config = dict(
    hidden_size=96,
    num_attention_heads=2,
    norm_eps=1e-05,
    rope_fraction=0.5,
    init='normal',
    learning_rate=0.00936,
    beta1=0.95,
    decay_shape='linear',
    doc_mask=True,
    train_tokens=136500000,
)
Each number is 128 + 24 x the weight over its row's rms, rounded and kept within 0 to 255. Layers, rows and columns count from 0. Numbers have three digits each. The size before them is the row's rms in percent of the matrix's.

# layer 2 attention key, 64x96, rms 0.212, rows 0-63, columns 0-95
105:141156144135147127159109139181112109119178151136090127122116123113128127122112148139121191109117143049144116071109124137116149169164150121174172134126167132159141142086103135151136084105091105156101122127131103168131134171112118122114113126130141118148147133134133136117166134128127142132
093:142104123170163153111147132135114116106121090140156124154115137151155106129115107154126136106138124131132152136107147146099036150164139135142136115106172124137146151150113103103181146159084091134123150112061157143128116133143117128150138155122089138099144169134111112124150146163113128152
107:079133112163157078115109157144136159145135166096127133093136135115141117128124128153125121134136140173097125123130124140129120106101128166111138112138073110142113118143109118153101131131137126140167113093138132114180140123093121123110121129107135112141036136121188130172118126075123145103
116:137108120108133165124186122128132162068133140149131106139179109169127150104113108123131143082146142151097121082149125119131118152146154140132114109095165150130141169129110136093181120137101109096134121098111167143126148108122115133153111121116088123101119176102146126132117166189122126122
083:112148114125174104142110146117175106142110130111135124136087108114103089132145162156113093144112120133113131144147096154124194092161086152113129134162128136128149152105156102145121145104130145154181144184129135080126129118080116118120102142126092132166150116143126132111110100076114132130
132:102130136120148129138105144139157128138144146127106123173085150156109129160149120154175150136124103145129119173126133143116125082094113142091122127121096113115116118163123090135132140118123106140163107162116121076162142150122147134115170108081149136142077083078192094121136142126112151135
132:129127100118189110178110150133152104168133148129119120174101120141127099170156133160125136117152131130137130138123119123131137104105121123093123117162113121110098138155129106145125134109100103127182103142093125115162159133117128090093162126086135142169123089068158094098185122125132119128
076:114157147113165123125134107170147107129154152138091147166107154174109168153159082135194121127123095118137117148098158134117116137104072131111138122132112104117141105146107102139130097134120093128133091155123131107138153154102144147101148109077159139121090103082135113111159156121136114104
062:154182086150119132104137137170151172129142120127109125130111152154133180156101112078155126125127095102147146103133078099119140143079067134114156137122111115125134130122150098141099112153117128148111140146167111100128107180085121137117106135091124137127097122094127152125099110134110103103
096:114088121143097101130129169098132162146111096128154143086127148095144121091094179122085137111135160158127114108132124146159156109123183116138118127133159138107156122132129131119127147113117147152121161079116111141118087099158123160170121119191125124131137166156148125129094113135110173156
128:173165097113128138134138099128128139099127142148092088189135103134123099169143105138165132141124106100128151150103124138121135116142105112065165117116117124118080160130141147169145142115115124124132123175142175114126162129120115096126164129084121125125102140091124162144140098126111067121
062:158154116126143167109132105175131132128155121114114147106115134142146163123119106103143125111114085143130108127134102128103110190117064131106175114135119127120131139092154118143073079150126121119134138138132109113114110158092111094130096176103110170121135114085097122137115118114138106069
110:135079123103121160106110089148117134131120132169150108112129168158130095167157142152184114125136139110151143122135145128135128105150145164140137143117119146120101100140168131168140126145101138139089121151120169144126115092170157147130120114073099087132084122177115114140130123077144098104
109:125120113170161128089112136159127107129113104095142132119117171102151124144121139127126158127172139104151148137148162164133167113147161107103076144119135133125119138205152103133079100133135086135119098123121123147141137149107114148175110093109162152171098172160118118120133133140131147112
102:146130146085121150150110067120142111117121094107125103129131114127089129099153112118158103144132167189115143147105144127103108134122134117115141105088125133146171136103153094138137082172134128138162093125143132079148164170098128115130136157105087139118150105147074113110158130151130111115
103:142137129129144130134083139138136141078178141132139113128130137138120161158102108072135144121198142161140141140159124101148109072154131125139107152163135125138105127160140130104142122137125095132135101145169111129152175184081123131126127111061110128089097114136121145128130130152123138148
094:094112108141200118136112150137090118146091127127156138161158165122162100128161143168133108121144105099140102127150132125108139122151109150128134128127174094106129122116126108104141109144138125134152088138148135145120173086116163115154109090116166087137096156121110108098129153160125155071
114:114108114155130113144132147144138127148113106160149125137120161109160126143127129163096141133201100108088113124162138126169126149125131134129125140107158130115134138129110181080138152102143126111153133101127130110111076102136136169158143126148195138113127125065149089103113169114103156121
106:098094112127148120110124152126130132094124117114168112154136175158153142145139073184149163129143170118136128140137140111090121136117152110131135114096143128114149128132108116075137137105132110150129110101110072109143127115129116172156141132148167152080173182123092098152128164140108128132
093:148170095143131135157126125162087133076116115151125128115119105129110108163123120115135112111145143097129106097115129151104066169098121117105116140131130158099097173117183149138107151113133158092107145094135155137161150154142135155102139131132060154131141153133128136115136103086139087140
112:135098109062114186108090115116150138139125128134147099146083155183112147123122111091146135147079114117150142112108086136090103121120138079090116105119129115127116097061142089115156142146096117113118120125123097119134118134131134103129139132105117113119122110160121157122173127144114112092
110:127150106110153152119094113173154086119121093122127109148086157111138126147157107134131162137147106108178138111138140110111047103099091140123105131135121115092114148137120120109107145111166103101138131103126130123144108135157105145125143102113131095132112090163141113131178183134100171146
093:126119166136127108085147128041147091116138119105122137159138143136121156101121127142100121161141138140124167128120136130140114106164157134180130132121145133140171101133108145123188094120126116145107100099098145122075169112107129120162152129133172102116119167112134126126103103160116151158
097:146152085130141162147158125096121111094100103132095089127097134163113125133112132129118112111114125070087193156107126075107091141121160133124096105114124158140135176125178119124140132116105132127120115170103173124136087103134117105114140111114125125131134106100130078120149131101155115144
115:108129129154141105119142147123124119171126109131110087104110176129139146144127147102140105066151090132104137123143168132165139092127119151131141117106137119164093151159128119119134178116126125161139128144105111096154128139101150088113120078095135098127079071119125159117159159089135123165
114:122154129154101136149103111093127140131136123098132168160165126133136112119117133129122159145096105104132102146070115166116120152112126137150147125127110152115157063138115135090111103081087141127150114128086105113102094110155117151155141123131168132115182093121145078158120100144143131173
110:134149084146119102159159136153082136116126130140129137104121141107139077147113129133061133131127154099108101104115090139100117162088147131105124151148088133110118144114175145165083145081115181121148166113132169126137123125111107122125145100123110128141113144134169134138137071105114109141
098:134150104145160154138119140150112133103120127125095098122138136130107132141098110079152116108122144101136120102128092118084109187092108117118154130121099134119096184138162099119126126153129130105114109140111139141140120173107141108085111123104076159148156103134072123133152086099168094102
104:135108131123130127132134130114140112170139100162169165131087145121132128136143165152113072125120060117075151131154137122182082120184125119139127112098142154136139120099158153103165123159129133121116141149111133104113086116150151135161155126132169123129094146127163107111116148084121119109
119:117141087100120113127144151158116119115144084164099121109120132132126140102113141084117084082165135112108103116109129126107095204152137168114100123157145123137069161123138132073113140127126163102140134172154165139139127117092134107089125103132121123120091117120131144120137129113107110092
097:118118159082131148098084146103117126125147139104143127129154099090125145085136146143113145102098118125175120131120130174153141171137111128162170141140120115129148055121089164124141097143130105112120099107148103144113165098145112137121152126137148144161143139148097159099156081166151122113
112:116112105175130147104141176099107155138100131109097115131167153119144088095120119162102119129132117106148154116146108161124165173124162155111110124139167139152120132127123132111113123117150138115142134091136130175087152068107144174154143113146174117155153128075151135095122106135100144117
073:139109130128128137129121135160127110144103108101114144125130108121084179139130145100147115138101130120125085107112103148115159101142068111136105134127083158088104128121111125104099116110120100109108129095098144113128086120110149154103082097138109171140150096132097107084112078113148064120
088:167110092117120142134120065132115157086128102155138107129135159117170115146155136169117127131139112124136160134134155126144139119146166125095172104148128099106108137149146162123086179120156139159125119154159118150098136149123114111187175121111154119096118124150100140136136140129073166140
079:148152106126146137125146074117132170118129113158154119148105162097164151128165126178147127105135102124144139119107159107131133152128185116079154106112084126106087127159139159092093139122144159182085143144161128136089117149145123115128129143101131127125083108132127144151126122120087155138
064:116166119172160101128122195111136088098129133148143151101144132112109123155117136113113164129104098103158089159149144124123094140101183159128108146116170107152141128115150105157149128146123138156121142112118155100110149117122179152124086160120149108169106152122119142153146168159139149150
086:168152068082134150144127089095103124123147120130138127121129134093129145125142120160124121144153105090138128137149184157101172151152109144146141105158107110081116149123141176132116181096176159152087139129150137129126142147117136085130158131125100138149118163163126160146132140141098126116
066:150125078134115167094129123102131153137141136165144095135108092112151202126161092138120083114123117152115096129109153120137152108145118149108145114138104130124099112145142121135135151097130101154151142124158129170093195128137082129159154158095108139179129123124149144132094122119096125136
116:097138147150110096139146153167138083151159095132133133122115123129131119146080123118106188128186129126112128115133089130130137104118073154155104161133121127107122101081143132166148138096164131092126091098079141122163129139158161111099115139159151144157163130146131134137153151117147111134
079:097145101166148104136132128107117101057127076113130119095166147109121149124179146116146152146158161123145094148153086122149129117133124157165065118099133081123120123117122117119115161123106145115128135127154075134165116147167091147140117099130117108110121119173117138110106143126126111138
071:140124144109110136104128160161154154157141159149138119164094132136149134104056106098113144117139113137129164132115152148113177123111091139073152144126117156148130130151138150171154113129173113116140143114096171133132135134097187122131107137106141169123172117092114102151155122113093114123
101:117099143119130138118145147154144118134137079123144125165162149129117081107090097100164142153132151117163117134168068137162082131109162117170090144113119139152132106167116095124125088114142155106126101098112150119155111144134103093118103110156119144128139107135103149109101124140176105168
062:113116154116167113130145183142139084156137123100137169129129114148096155107121160080137157125122150133119140132154087126125146131099071125164099160113145157127134164116099105143162124136098095088128128100106111120179101121124147144100090139156104144125139148124154111113137118125179088106
164:115125161168164109141101159124113085111103108098119143099154128128100141142137148099136157137106155117125108114147076103139109139141103133188089143119159117135146118120113095111140116159082123081157134107118110116169121122156142152118089107163141100116106143163126120075103137116174111145
091:069124158131112102159143092147113162128180128147130141139171121122099146120100136128067107097139155157137149118122153110102152128096149153110105139151136151150173139141099120104121103096131156108194140123109099153108141141113158141127161127120172117104127144100136175142123146122116128159
099:132152141107105151119123151110125148146131104107077124105149083165120117131127155080136092128159101133110120108148125137084074150102159127112111109128112152218137131121133074121140130154092147121135131124110146100129112138126091122106122099113156111142154110079131138094093097115143134124
101:152105124096133176135137126100160141153111162123102096119107097140127165142143157103192108117125116146134108101133113131119148093130125100131116096173139114087155122104114148105073161137070137155112164126106170121121114145138150122104158115145072125104135151093123151142125125143150109098
095:140124148165180117096116170120148137160137103088152142127164132113135092113140126168121129101120143123144155128150153134137161144123163158155063127104133161149145129121126146165147148104159137162124151144159140126116106142131127153160143110167104136066115159145121124108107153121149191147
100:082145098160143112165112117122142144149134157087147121116164137130124084119129195134098091076129174126138113146133151162135136157126137133124103130153113116149149100162131145157144133099144154131130162151133103103167139141097088147116135132144125102063093147142137136134116147083129095127
100:145100144143144087092114159057134117181109104141137150114140134108133123117109134141098119134139143105113151108129143146160160145125157126140149178104171142139101102141140155149102145123137167153118146106163124168117124119157147129140131127190128086109132166171134118097118129116134137187
110:086135139076110134147102147097143128171121132109145101118095118126131184098127120137096105134129140103080138162125100108070142108118147126123097136145178084113127127140095108086128108114165111119114107128161115099137105109125117130116122091086159113190161112124114121105108144108123129127
093:127156116144131136126133105128105105107139111096101114123112140163139091111144078134150087142115150114112149121128149099123086145101095162115171138133175132150099143103167081111102138100139177115124110148168115112124115162129150137137103104113126165074142120137106098160161106172136095108
089:106114135109143134146137115126145124126116128139103134120124115173121125159138136093168148170139132108133065108086121081120063150092152125093147103158143129124104164116134115155157114162088102126149115139166134153140099142130148112137128161097123163100139112097137107127117074097151084132
101:154128135111166149129123121100121121088114102105112151128128147160136114118133135095126137139154106150113084157136120102079132147141106127140110104131135130089139138126158096161183124088087147161188078116123150119116153156114172097130143136111072154104135114100092123113151139120118125082
108:111104156122120112120153129172136127134106142108101102161109129162111127127111107115136091155116117170095142098103117130125137114166133118120155111187084168131144119173130141129135139157156120107167085114107182142132134119145189128149126079104149131121127084153111083116148116103117107105
090:127088164158114108135122122158106094169169131180153136174128120135129098070155146126089186134121083145122111129120155095157137147140145108120180122096100107137108115159139115110122124124140112125135114103146154125143148144122145097145115116147139141093056127121101109127134145102136112148
085:115171120149109108138090164116154115148140144154127114121150148143155147094087104121100135141127121120113159139139138170096146109137138151118145105153168116142142126101109171100109156146098172107139141133164075156150132092091136165150103168155121077157150143116085142151138127119133127088
100:106136124089101180112169132122135144147115110148111136130162126131170117106151115164114153093074161108152128127151080117151121139105154137140132160162130084096170100113111165171113118148090150164156145156117115103097115084136116142096128108165114161127133163142129130140109123127149126125
093:066145118134141074142131176093087123102135116142135145140142130123157149118120103102106164093170123101121150120132119115123152165130146152134132107137151110107148124084114141108113078103141134156094155134078127128132156120119150143139127174141152096124139123139079093096135151152149182136
101:174125142096144137114084106084116070092155120124170121108123106071152167126135137129114125134112120091144129127106088063156132110074105134140126148106136126110088094107154143086118165111133117154152122133133117122136144120140144143143121116131104098140126159096165146160123129152119110153
088:119141194162124066117158128124134125131112128130135114128121130131146125131145184147151145107165162136132146083122189140132140109121165170174089179136136129137143118145125130161131119128130126117119128110088121152131145111129142155101166129107076119165153111123116105131103120094149091167
112:139154164164139135151168157136167121103152110122106152113106151133134119132162132134125145152135141124122099156130136105137173140164093152181110157180137143086138110141162129132128176140117146182164167092117142139107177129139162141132150163166124135117119149163105133116143151132094109119
089:110121127169152117137104092152149136109124165121093120093140108159120140111117114111118133136129117132141067115101100105114081116135114158148120125092109118122113114131151100111137153166161104097150082135087158137139110157124111124126109137101131124146171080147098093123125067087126100085
095:126158121114146148161099138107097080118168129131069140098142136164097149158136114115130104161150131126114058118101129118085142152126096130168143145131115113119100143116132083090108125107105121123091125164128100105107145130120105104109092143128125102124152111160109130132121108122156064105